From a checkpoint of a small transformer trained on Wikipedia.
Size: 17 layers, 7 heads of 64, MLP 1792 tanh GELU, vocabulary 16384.
Architecture: LayerNorm before each block, learned positions, biases, tied embeddings.
Each number is 500 + 25 x the weight over its row's rms, rounded and kept within 0 to 999. Layers, rows and columns count from 0. Numbers have three digits each. The size before them is the row's rms in percent of the matrix's.

# layer 4 MLP down, 448x1792, rms 0.0973, rows 250-307, columns 784-895
099:520463505464512526515486526514481562468498502554501531496512471482475502502511480531460472507479526514547509509506485478497497494477485474493536499507513522498510482493539521495469516549508499501494471525505518512541467540460507503544509490482513508499481479533502504555499523493457536452510474507496453528450499482485508489452436501468
097:521502463522510466492481535499536539523478475489551506488546483483557467495501508484443495543512498486515465515495526549473502504486497507492499479504500482510503545509504499467511483526460478515478520555494510528490493490504496493529501443541506522501503514469493510497488512514505500525502464517502542485506540471497475510509530514448
098:508500493481482513515482556486535508517508448483441470470462501512502524561461500510519513557495505539484500496516488531514468490514476514524494514464506486505496544485521506499534516489498502517498512546524488542450494494509457513461518472528483478490469503512494505512545471501500491508475507497510528485551491535515545486521459487495
099:500462498520516496499460507498532519502507515523496487469526519489518477508499510490492498494515525507517506500508552504467478514503504515521480444546467559542523509486513505499515486488479500484494523497481488534500492491495482506524452482481508516523549515568519493511493509515499503506517476469517504489482537476543497522503474520455
097:519505505499483499538456531509493520504556491531460528532546559434494488497469508507503476518460508493524497507479549520453482527491505476492498480473431502477435461512580468469503514486482458462492482494523518495519516526483533501447505483489488508460474515504492496492491483505508507497481450466486490491549511459474536521475472479480
100:505511500506556522496504490531497474521501495507529503471481496555447480517497500499508499514522497514551500484496558520513517490492483454483509483495501506530502524510478468542469525563511489472499480502467459495478505483527484511506530482495524472479549516545518509508515495510529499489523522565510477488450483496488474473526521508477
100:481524491523453486519487521494512534544486529476512485491509494480523469500488518523482485515528519513550514461504496502475483484474463503474522511503463463545509512472514469436471524459476552430476494501478492497460444485514496512482475518500481512498471485523492503472466511480457499500479485514480506518477530478553526559533498499535
103:511464502465500496527487511493527477479516516466538514495500524477498500488501469444506497501520476502525484518469510521459497492495518482459495483516541461475482490521489524491516480535498482523512501508469476513564499532533477453483466519525468470487483532469484506521443515499496502500470507530497518486551524486433472515506512512513
101:548519510511520513502497477495513457491505481518506490468496500487504515513495510523456462528523507473490489474473498533499511501517487485514503522486529488530510460468453496469513553560491518498526510485483483470473500488495515523511473483492459477486495522516510525485515491504477483521513481546478497489493492529464500477488501524546
100:506483498540490498442507499488534490509498505459481465501497440525555517492485475521470508507469464514501457534492465469485494523491519510518486466528535499512484501505480500443520452480512511510495496526500536489515510443497498473532486520509512501468427476528473489499485486496498482491530499527540529528460500491521479467494514539504
106:464443521461516532506535471489498452501469498470498505488489496494508499463510477508512498485479477505434520552514529492490510531506493519550475512480500520493498504503491494508561492535473507484534482476506499489477502475544484479506488529509493498528508521510499523489508493499519496508449504477495475510517509526492525486522521530524
100:480515513437521455492467538497481470551490469522508482474485476447525521499532523491493497510493522531501517544528490522485531456510515504535511523501512510523510490480524481499490469482516503533486489500462484468483495498466490513574516544518556488478504523520506466520460467533510493461490521489527503496477497485467478500518525495474
099:518510520515503533511511494454543506519540524513505512446492470496495480561474465513485503516532487510513475492508477505533538489511491492471491496492493500531514471505499525509479537518526488506491514533487526525534478511518523513522476518481541526478515494498499503476455496478500511502497495513469490503464519520563507468508467533514
099:466476515485522459472513430484485479483478475453513511493483496573492489481489510511478545498529469515497482528569484513522491498507477491489486486492495510512504512470507521460500520496463488493497494451485516474512484521474487463422497534498506473471514521511505510538506507499471479489505481471549488472464540461557514467469525507536
102:508477531524538462527488528501463546516494522480528510485497512511523511535501454502477524508466482526492460485495517552485501518499477520452469496541494474528508531492472493524477505430454471524521495531473539538475483513505476507493490526535545488496478503455525518491475476451491514484459484547512492475473509473504500441515466496513
106:484450482467512485511512535492517557466479496536543539512506521492487524525496452474485513526497549510482520484542506481472533469519466508451449476496522504490528517472488506513487495535480515492478494493509475514530530519513487532533526463486502511502481554467489540508469525543504457483500501505519487490511544522523507478511521495457
100:495486492452461510513498496470502514465502481495481520482482495509466471493473520514551493487477494532506485505529477483511531465494476495513506513516513470505495524471512511529493487521478453517496510490521519477503456486499479466469496495485529511502483481511523476488491514433463518508544500485476486484437493508515513506505515483491
097:478469497492474545527493519494506487505537508565522503505479470478454511518475492491473446493493487475500482519513469515490475521461511472524484508498470522511498445511505504530534496506541491468517496485479484504542509502486483531523501488498507510469497545532492533508478486483492565494465474518515492505524530488571479501492516499487
101:521480523509497499483469504493523521504517502481563490551518476494502478501510494476529544481449534454507504485542509524550541499517500513490513519490507551532530487512535502503532494515513493480510513494519506514526464480519469516528476481495482520499502520489522473510488480521495510497524530508515537528520486529482503503464484466472
099:494513482483498485510506500537515549504511492470511496483462542472509505462486507475462532517496544471523493487485492492495464455496484515529510508479454498538495512472514482480485499501517495516503498484492478512490506493464518480526529471509479508488533495512496470498483537476514530528452525533519517530571445495550527527484482475505
101:494493479501534538509545549506494491529521530522477475502476499525477491508484473458520493515504518471514490533550504489508526483503512528539552517473506435458493465512487536529512499503516542473534488488510481509497517525488520472512494537523529516488512486496531491462481487488501475524518502484470511501576509496472478497499508510484
101:499520498523491517492506524512517544504520500506477487493505499518517485488517512468489506517479509519506472492527501456458500531480499519447501495516515505467521484534503502483507513511504528467540514533509532535522484535490513517496507530498535509504509494472515515548546479544520481551454490478512430499523493462513515502539483479515
098:519501495489491533488508494482490574480490535505509530520483513516519537510503493526515528501471501530471530531546461518475519534473484534501508494491481509492537522494494484493498468521486540498526511532525530549519502522524489532510462505490496502528479483453513510497510493518498535478490490553536519495526504539510530487457537494472
100:484476499499450493515516458477523495474534491507477515542507524458483488467521513479496484543488483500489498499492537500513526461520496509497534500537470509449504488517473503500515486518509499488464504467494477528462518546521522501492504499484486477509480510496487508484518446510508532521472540544477518440496492481489481458517523507509
098:498454484497501510488512527490468510468503521461527527503470482475490477534473491483527502492551514504485529520530534451500466466519503475547497557509542520481484524510501501514459491497529490504558515480498499474503487476532519501531470505498470525480489511490515481510481504504466520497492498543462480537419536463496530485533502501505
097:506475458504482489467503472451480508469529496474498498516492503519495465464490527510475480503472524535527518473504524480469524465491497489548485505448538535471495486493475486551514487507530506497488500517481569517510494496497499506503491494515509503491511513543508459541486555505471513496497533488509512488513438496508500464452488491473
098:552501542486518500468444515472479514471500498536466520494466468517501534510515499520490507531446538495477506514477499478520506498510473476534509503531478504418492516475527489530484521486482499458483524452466468540520512492464467491504519458474495508466513523501493514514531479533502529514476509506519495495528492488506471498507457503483
096:494489498501543474488508498525464483494502483471482513539502538492537528507465501509508484515538512522511501464521519513510494529500516507510468506491541432469579528506538527500548523498481516463449484507499511499491522511455522480542514482484519521505510478520496476507508486512481509552462516507527493545506501498492477474498472492530
104:529544494483549481476535491524505472483488517540501494505480513551489482484477472485440477521497524478496505486497527525498482468510480532495497506514488452464496470526499515518517526538523489496472522480495465499537531521469503531486505510486465498499483486509498461522524465508547524466474524512546528500525495510467537471516502523492
101:481519501516508489489486458525494510493475470510513507499529491521502490483497513477492475469501526469490499468500486500483494486520486472497494520476495526511514489469525511437517492488514449490538471490504518475480494531483475483481501508484512518460533511509499490490503506514511474513496453474497497495466490495450496471473472462508
101:500531511485498478485514520501431517521527505513502515550542519482513519518527488497531491484512522553489492546542523508512492498486550498496484480497532451499488491499533499531507528517532458494527552509502522489551511489524537513559510496498474481521481508509514496460500481533482488517498467478510516508566425499535498506513521508542
098:444552493494507499493527516514475468460485486484546521473520458513525560495518500505558517484484507506487490483502539539519529484514525499514548499498474464504527510460517506428495489478471489495492484506479520538486503469531511498453484487546533496466506535472515505504494519501448506499542495555512441506539499481543525480553485483501
100:525496511501544486507535468534493531518523479473492492563488486518464477512499491498495491484494516544479522491497546501502505515518525501532514509514522477514506487545501494501481468504565500504519513510499523496492495512488497491518479520475464490510514514524504552513466500460497476515481491502500486525520510524506518507546529492438
101:491504507473569489464512496469530488529532512500506509532494519506546506491492508475519503507537492500519454507530489487470545465522508511512497502508499493507516529510511511492490497470513528509487538504511482518441486507514477468476514498498487494512529492453511490517560472481570506521521472549541477480523518509503509507467465509549
106:531437490523524478491500542497530508477554483527459498489487528484454500536485509517491541498473526497525487487481496476482510500453512483459480508511483488520507495506533487471523487508491544502503473493494471499507500516576577505509467541483520501513481538462459489465458496489493522470527473458451518508516495486508503506523499515484
096:477506495471529561478499485503473472494498527477519500479501526575501512496497470516518511474493475505517503495469449488487525529539500471501473494531449546532456531503474495468489518524537509559528535429485485452499511494482524499490517524481488532514484469495478473521474530479495486482488477488461492493505512502543519493470512517498
099:516493510512516522493496534508501485480475498528531526499528499491503519493499505515512540489519451478516515511493482483505517536526469485500504488508478488486504498459477486467450469501458488517552501497475508495517497502475537492478501463491498508477490518474502502523552487542463475505507534466486502476495507491482497504512505488511
096:479551508510513497505498472521459454532487509500480493503494455482446532474492517535483479484490479449504453471448507504509527476513524480488476511502501489465515482503467471477466485509512475491482527507459495499431477490481509493466498518526462474468506468489489490524494559465498528537464500502486518482486474531528464513501520483510
099:514482504483511494474495512522490568485498497480555499478513490535512515489529492530513521496488509520480471436481509502483486507528511480481511488539504484555517522482464503497536479450472499502468528451493505497469509514522483490511501497513546482535496530525514533495492471524478508460540522514567537519526497529504497484470475539542
098:497512525514527471506510451512543537468488521515491498511509440550516543476510484500495521503489511506537517524481494488480480482519525508471499498505509464514512536536512504440523518499511460473515501572512503463511524530491468521485493482531503527489511453558483514483521479500471502510503497480542513485450518512492507507525513461470
097:481488496496501533510520488469445494503488505454512491521490490539463526473515472439505469474506513534494469479467510544486537524488528487483511491524447459511496483497523493487537488522501504498565472461479518499472541490507511516514489480509508484512533513520518467474511539538506491497535514490474498517564548484516474480516500462518
104:451468478499443518512485502493527463459470492490478481509483568481523502480484528543542495532509546532521474468481528490535498507525495503502470507514488518510502488509586452536501537529502527493490482482499467480507540478529502489506483480474517514502508467504545455516504491473508509486504480458508485486486505514501482496486469504526
105:511479535526534476496488484458483505502449524487453487510445488495535491504505474545482525496474518466479523562487480480513554494515487505488493488528525527483464492470510496527470481509531528544462509532513510490488492476497475505465507461497521480509466470478498506463468513493541492557514461495511511480467488537441536506477495499527
100:498465489521509542527481525514595508533506498539475533503495493503484513501511533468500482479509519459490505477480452550486486479504507506514475512486457493491497477493504497489462506552524482515523514524513491496505521514483481549466537490513505514525495481495495515484485524542513477474504510531489515498554509521501514512458483513514
099:521487504521515502539489460542458477531510488486499533483482522515501473513482503477536501469512492534510462493526483506478517513512496538465511476501544517515542497516497475493494513540491462482474472493515500503519475494519497517522487517504499502507517476492475514523478510540495464534522496507494534498497542504481523495494534459512
099:515473490466501452461522499486508496502500520457480499511513532487500478529515517451441548509489480535565516460518520475483517515500503520494503507504535443480538418532540490499492537522503492468499499505509489510503508490545509501503500549487464519484493491461491493522488515525467562515532494480476534507518465495492426508450498481482
106:481528506541532545497526476504502485512477510476538477440469521552499482483499453519488501476495495459500490513510493491490524550501490523503509504512479486506505520527498517535520514534550479527504462535507505480536485465536485478525496526553514517483489499492482484488489466479470512489499479531511517511495464492520497524492479488554
100:505508500481458494477527510469492515471477504519485503478509517528457477472513527483482544494496537485508486521442513503547515517510484498490490498527483478524504533508546501494555541477531492485521488501488484503470518484471523541462450477518490494506496508529475552530507514465447500527510483520540525537522479507478500566498493541478
097:477435504434490468503494513446474492516511494501534517495504514558505474511493513512504495470485474476520519500508481497489542506471484497512497506503518528484466522517481529482464495526511530490534536471540513502507492544459487531490491470524528470522459480478491486476467492499532494502509507481502537508474470522513502522529498491509
102:533473504457470505493516475482442473476506521487486476524481495485476464521481478482488508481500447523481476496470478485487489481501528495495515481515507505496518523518523492437493496538453483471491499550494508472453565547550535489436503477436480512506497475517486451486534496461505504540536482464481494496502571499532492486466509509559
098:507522482530450514512492516530485509450487495567484494489514522453502505514510487486545464490538504467519567534472482508516501498456473514512475501519558549515482472525510493456522541462568465487488470544509529480530514475453528486523502521450489455509499517506496486521489491500477507515451482536527499529469490486537482506573534480536
102:484506478479469589510463508490491468474511485534512503507559485512504474444494489507471475490498498490505528500513470478514469529513512516478451504463526504533501521486507511509464528489518484482501514464458463537446521477502491484562506529475496598517523499515487507487496538476474506503519482555525517521475518523505520500506549495488
101:482477498543523484484503528510527491511486539486494516467537482528470496492492501510519490535469493516514495524489539521489474490470506487491468491514481507479493486509482520544499521482473462483485503434489494478512512500520522487519514495512502503502496492478511538501460463545458501527544498516543509467533514501523462516493509477482
104:505533521495499501518517489538476533494501479523515479500494504496515482505516521525477500545500507482483507533446501515443553485518465528470491504526495466508487506499500502480453523506479510509488535568495479497510500499505516533438471524509523566505513485480500534482475492503522461483536535543497528488463535472517494478515508496516
097:510506529467529475469492522544498474464495477480479520489507550481487478460504494442524533522513480435518511491546483467496521519523493514510500516506527510494493484460492531498536490508428472531532475473524548525465491475501515510505539532484542504458484506478511476529475506505478508511550524474503493448508523497511584483532501482502
108:512497495550510479506479540532494560477474499535536476529508519536502496511499525535506470517469493485505537513480508475537468491510507534530462495482473533482510502477460503530523479482522520477539459474520483498446500506517515474501485532482477482497495487505510478503498449514438489494503480515510507506473506461495552498502514502514
099:467493476541473508532473458485480465530467509461511485498524479526490456531497535512490510485522507513507494501512501458503448498492501461525477479471477488513530547497499492545491547445484486491500513521522479492485518535553508469484497524494494519533512492496507485470504512501513481510526524516479505480518511516492507452465454519525
098:489537492536501500536503521483531552479482474499496514518497504537496517505512474485532480528530537464494563540502518514512485505515493516516509488502531510464451460550521512543517523480549508524509502528487489463480453488541479494538468503503503527468500491509521461523455495488487500491464482509533454497459519489479518485490524469496